config = dict(
    positions='learned',
    lr_head=0.00809,
    grad_clip=0.5,
    decay_fraction=0.895,
    steps=3058,
)
Each number is 128 + 32 x the weight over the matrix's rms, rounded and kept within 0 to 255. Layers, rows and columns count from 0. Numbers have three digits each.

# layer 3 MLP down, 192x768, rms 0.097, rows 68-191, columns 576-623
166133141136210145113149127113164198158159118133103080124172117094101097090143142158120161080168137088209121126120144122170142137050135174090211
128107146078072082114167099099070145069194150108174068121097155156066113110131090034130142111147075069172102167057101123122167108107123101115163
121099147132166172124096145105132112123166155101149166084148106143115100102141153163133094094156073130119154064167120176157124131129137078127130
090172124102109106171116123196116148164165108068156081138123170123108164108116110112141149145132079118118129136145092092123087102125143164068090
100126083105106107114104066145110167165123086105105179097094113136117160158149143113120094118148103143100115152085161168099133038180125077160147
085118104108132152178105061149130109047164148108123010088151075147065127112153104097119106110169045105149105146124156213151142028143140146057129
136122122164175073122118131090077124141154093193146057145105141104125108150134117157094114075124145146079171064143135108103151118153112098118117
164134121162137094080137173101105176178115189172093114185098124123148188090130132151083110054101128110134138094163087127074133121134152071089134
097104101138123117079175090084041133152177142135198173151154191069096092063143149159128142128115115184062192130130152103166138138141138144135123
102100118164152137114094132131133082143169155141101121119108174143115154063126136110146103101116147072059172165200104183096109104176125070147111
129192120122122169100100191130109116124151139188135111136145134129136127100110133128151129126074026108228127102124105206169163143119116106093099
115115130110132123125118102168182173119139145115176180149117094138131143155145123104150110203140098090149137076120185110088121062163114040153102
113101145070173041164149147150089113148179105108147136140121095097079138100094126117119140064171093133174151113135124151137119132065080083083083
158058141101110182118183128147159209096146145135178135112118116090078115174120108159191144132182127117134142114078147126139127144141129090098088
146167162107118088144072182141154121143113162091130113092074119137155158127113108112124112160095075116096064136087086100103149132099117090147108
085121096145159148097164110139165158150096094159126128135198088149097081136060139124195134121132134128150019094112138158119196059144154114185140
114128105155119116130128229201137140145109100144083100158132088155199065174183090080139098147213118127141106134086157087125097115139142082123135
066138089146047135108155139223105198140119135103135063171120090130128148143175134133061146140109139193211091205105095113121163109068116092115118
121171119171137058151179095087163135117119135125087120160116109178114103094133119099125110122167097139126118057060200146095135102133079133117112
150123138119109177105124213070045093174147124096106132113205115094149100113110107090144146194102112159128119149119125092128152174116147132091221
126132108109106153174102171163191124168112109106135095154193152109143111140122131111104164110099133105112170172162170173158140142090127143153122
135026155082146104097130123149113122136105120112059120114184096112059161092102120184090125195096112147063138145150129157142130107149089163101184
183115122122167099054143126091065108141105077097056107104110118071164148109117080143106134124090206111050092088124165136031105138116110117137145
118142116117100143127110147159051137133131113104075179125079183112154215089142139151111134127108124147114124133105176107051076162069183181176126
194144164141190103205165044087157212192094126121114077094191083163147165058140189100108117074173134126057123106127096175164203078057136094044122
111129101145148125155120133118117142173165137106201132161149097117067140082170107165158086084155141144113148158100068157148157136108090133107104
124054105115131133127111143127142136182123122069112100129098156158113132148177135116123125091164137083140057109105098147094178172124122123107145
124099116061106124103097159153155134076109111183124180091159099101094070083097100100156144140096119128130166149121175111135148090116118122092125
128090109102091075042121101134154141095164143103117059155142193105146114085109148123138099100093135118156066137145141155143115143165170120152130
127133127139143121109108078103173144162087165106152130098161167110171112109068115084140108091126180098116046105072109141124149110145169196113237
149122135094137134160125117150129077082090135097102129120075118161043029122177072168167074094110136120091185060128128109144127129159145069170091
077193148098120121131103149154134118116150104147145136141170183087038142140111118109086141163150137156116149122103131121176118177141138105111138
139111121175109163173121162179151133127159119091117094164154162144086137124076131118090119128145147113053189224181135108155086151074119238127132
189117146072162111056114103113140133146071151113166064145125149127104106128143160192201155086170163133130134169164192115116102112086179132066166
116156131118134142105121095104125133101158144181162070122120099185110116112138140129163114120131172049130067134134054125119119152154153131099116
172114141066102174130140137122093091113155102121122102112122130138128162107120115071112129148139119083102123094128092133145070102189181162083097
074129093147123123128100105075122154164138139155132149115132176087122166104138105106150125129141112203103120069139178128108108182099122166114149
117158195141124099143134103145112141124149146119134104137115106090108123133076133197148139142122122116167154121153063103120119183085102138170094
148090109168155087064151112107151139223136133156132164113141117086095085102100047135134079099119136134076130130142115077129107031160110074117147
140124150168150116160157112111131138074098112120213136097155134138089144186143131106096120118162074136091123110127000126098119184079150092191105
128160137074187141182118164174149107082110187186173113164089128144114106214088088157117121136153112081191109142128098082102111149163192094152131
144104142084101135136115149157149053134125133116108155178115204136092167118130078073148103078130081088106125129164132163133145124119077210106076
099078121177161111123124049132079099163195122111102153153123148118114112107121122179124134118069082207148118060089150102122119067101112111130162
154121181124083116122103149100183108132101158120053062106142142172157057114065153070133108117129083111111074150126102105165188028126111121031114
126118115096171123167128126156157118136148154090146189101187106194138101074145059141088082126145145110124146113138177119123172176092079134077139
088087140097176135157136142140126141103084158082092112128127086180125055049115129136092109069167118120152149145125115159122097039136139060079119
143168146148133139140126063166115093172092089097086120139118140094124168119121104181145103091116130079182130140131166110124132086151132114124072
133092123105118129126146145137146170153123187142155119104162104158140204084138138117173167122164174166119151142148159164091168123056146107131173
131102146109175115141101125094117097132124145162169091167075154125151138151065189119076108127104115198102184128140131106096154131156111151137145
166089152107137126110100154157095123038104137157126082163094134130092217079121091091138121108087157056141150097137149081152134078099162178076110
115096118058122137114099158123108119162089140097115106112142192143061136083145073140183122139121130091177105135112145168199142061105103129088167
098146101160109149122096116126119088098184137129117160136130159086091054110143115143120111117079132118100104189143149075101090090128118121181027
129125133222136151115103105081118089135155156121093090109145118096161153122095107133055124121165128115135067150141127137127138144125094151108119
112112128065108142126128183123126138103146093167142123150184187119172116130118144185147172093124132131122157186159160159139074103149152174086122
139136129093162112131110186073082116122178144061135125127125143183146081163158148157104147154100065066140075135089147181142153018141139099060138
064132110145164108106136119147123130033138129139065164082094128133217123109132159101090135126139102173094126081114152072130151132201117095142145
131150120118111145156152090130086137078161121095178094128116193134084098124110121143129132096086236163175115110121099126129084120143163175138131
130160176047132119062089129174147134156113181092144128105130129137213155138097160113075096151123117093110164153090202112191117125065101174160173
131126130123192100185130165119106161122178104103145178148175162156100120101144125124094115061171153081165106099117113102152094128114100129198054
115089134131051131145164141140120062124161137115056108091149117146094127099137150110151079124173143167104096140092148122161147150171101063107178
111127102145106163142147145095151092162112127114105125107165207134177080096113101234139188123084155139078138139136174165128172108058071175133148
108129131117131124134135164151069123159169153061163165122088133112075119114173098127093088154103091082219106178154131179083101093163121159098128
117201129064091122202134095118093096057140164207094095146122124175110161160121118116126148149131115127114124154170161191081082202098104165142146
139051129119115121096193120087137106149101136134086033088141063109132095174118115186155157120124110119127122017162115161111132108158138122107107
115109191113131057162165133121057132076133136142182202118124159141122130150157089126122128132093115073123125140092078175136163143098108117122168
099049145148128145031082181155147124133078143117135087146167071156167108151135139135117139126158160166126103157159131124135139154194107105101217
145199057125170130078129158187141117146215152150169144143068115176096097082202118156124137114101153106069132109158163141101116177177103121138075
181105091133104139110143112132116070163176143123145097111148240156106147041099109121123103059125146106123093176154150125131125180113104083190106
095193122151124135118129123125139142120143149140152142142093139096165137190096155136126107138128127133140142115076091133102156060115109110171151
123116137115127110124179107144183133219156132123127112150155087140059117088122110118143134104133132109132127084180196113155135212119138109127089
147181106123135115146151108158125130116181088180127163176100188121058170101130136122107123139131098117114102100090160127134126186142149072078052
141104098137171059151114172170070118072123108118112085094116136109139144116134105082105158090157140088177060133135070131096105179138120178072032
087085152122092138109126093089119133053132170140157127108080133139103083085109146100113035165088122066124153137173168098099140068120156152101134
067125115125167107136115101190085162138122134155177172115067164104113092108119124166112078105136112086112111100093133170143092137140124150160096
123077175163092148141084158166156132116160140140155110147138139112156152164175118208183122127138095147161093194087121160135128138137118142148128
132133070200092080105085082159121131170207115137144176142167127121070157114140090159167146056110090124126168103174067164126189108111159114150156
098105167083129193152128085152142069067101141072181137134118121117077140155122134130155122122144122115202137165073071148186103076114128131144163
118195112146148150165179131132140150117153104196108135128137045124175144117129134144168152128147175117145154201190101119135088178173143125226114
082115098122126117160133127081121125081152115143145097087057138126125138101181153062108151139131130098198157121123073061083130109124123102115110
136109077119144124098179073180104154082135118092124119122146069195135135130119110151096192189164159096056113154131133133114111156153165167184150
084127100177135167114145166154153134105126103070058144134140135130076133125079158147085135129121062159163108128068122093178123098137136097163130
109145122104108077144180127164158126092162118085134129137106172131142092127131095121086178108147112163130091093115156091109156120104183117120071
143107119123112201224092130144110155063100147100093208162172096129104152140098091105130088113149152136172175155159100153145121054046148137068144
116159097168149100079131112149108094043151136168088119100127067151079128060146131104125144061137153089145083135144179096112138116034113117135095
099100127122160119072119126130098173149162143127143106122177130145141178091122132114108123109163142118201091164109175177170155132108086117130189
140168118083158107125155153056111136115148083145111140135105168096074103109135109182129115090111047167098108097140134123092118188113106096112048
187063115088146115153114087062086141148113120067096088123147113121073117112144078137117069134147152137068114142138104160081060085092130127128097
101152141027183159127166131057146099172146096096172153081137176151110142064162147163155118079131171056098081153165196142147164164104104135120092
116173155135107103165120134046140165141097097126109135144091130138186160142138104078070116117104127091152131130107108062076068137141107150130171
151138131150159159133103150081120137177161080127113145132136128078132128050161143135066064070121148132137187136119072147139166099090072128114163
128170107162055169184130113089145105095119091103140158145100129136143198127118129127128119076119099170114152157105061092120071140163150129107107
136118100110079174105099153101127121111085127145100048115126055111157067128131109149082103138107109146044140162159177123132082046146107096105141
099108056125111131112093085127177166181146107141151135117114198113137119140102148165156104144158122194126142053089130115156139096118122182149139
119146137165209106117142116047186080103098099116103083106154128157097047157084167072116211131134124155077139102175186063178120072131130118178102
091158106117134123099135095138118100140063144183131142126162101142128094127106116126144082140158120123149158151123140117152160085190125150088148
130125116185103087126133150085079128144110121122154161089095117125198150096132120140142107173090137124080138149106128075114193122168121139127096
097141160074158116179178130152157134071134093175157117132124116141132186112088092089084104154170134206160137115124147115179127132160149152107129
097178104148107111136094096115093106121140137119115157181136183137128142145122092180107104143152081121164108088124098173101164158156109170087112
117149138106129143104120177203109103049158157134112084138140146155117167097127109135119078138089128142185177160152149141167138122145130158103055
133145106096138134106139159160140114010086092133118116102173066153142125083103091124136137138116137117059158094173176120154090122150076209121049
184082124113168133103117069072153087170143176103132089160162149135077152159139101144136128100110167221144178113148168152148208063093141073111159
153117133164136128147152147147147133212091126136168136114150147134115119158148142169148112124138161136184189179154151135088156143085134116095178
091140123144091047173159109159109120092138111141108136071123138152210112132111093220143063136098109119109091122153087078170115181152142126107135
124066116111162099159162036107088125099107104164106079133119073169052155093083156111123132137108072162150119090064162136115100147073133163091130
096126104136118076125176108076172174124139142149115068154150121186125127130148142123150098148130156114143136121138154149147212125144126077076079
107108108095158100166143093146098124176131105190087095179096143103163106104098143098162127149130130105132152124161121098096106147074123106183105
149154090132125171159140176129104152090137133097132101122139095162093147189168131084112121082157083125160133047110145185151168169080127162094095
102064127085123152076127169080133123158129116161148116100108175156207201151142088135098127119132181132128188154136111135101104173127155156190168
146079137112139189118136075104117126076113128173118117082082129121008124114149125123170112196146124064162155199124095128145109155122070140125089
089180137131138161205141175131120148089091121133135126124112082149077105087109104126104165143138125085195148127085184138183080196118136131103119
188074110197158126099118142083078172159163125077133149116115147069129167117086116173143161108130113086211071131136153145087110113149186160106142
200159116174158063048140113099140140110169141143136116119173090101193174110153136162156175137104164083135126019127175171163197169124156172102121
136135146096200126138155153140128104159107121150181137130146192138164119134166058139068083122098139144140083091201135128108092187121090170104067
168120110173135186156197163086141168139167162194147097146117124186060096158172128102164115118115074136155167111123144125133171109145115163206154
106184143089168146069166208109128136119132124122182060132190112089099127176125144137154141136124113134116109096083159089142215075156132126141068
144087145102226079174144154120116191160137158158141174129114138109115181139119133135210157088155131131104112153140201114112134079148167092130157
122160138188118117158121203089105103172143158155111131152105124133106130136082107141118083105088188128105134089124151135087101121160118122109145
130130151093150144125159113205160122158116141097136106136134034179140100122176156167114104134135127144070130107161129132132154052154109124108119
150132113186137152125092104188135127161135169124126116178061112185195171137163120116108136173118173089126147171131104056147074170083150100169163
153162118142089117069090096108133135121155127083034131140082139122211127172116102151090143122129105169118055137127106115070142121156129101147124
092148108145143195114151152139138147188123120123160094068188064126179147141126160101131126019131153136127137089139141155137142079146117145145129
136107099112184129136115177170096146173133144063147143104089145118125152152140128087132103157053120103073110073082170135154114118102148116079141
124161118130149172087142107062133093105143135106145072110138088156158111113149132149098129172122167090113132099128157108166119105102140129116212
098166109094101133159195125144109119116150094158127194153074147137068160109075133165103120092083156143111175151133149091148153079119101128129103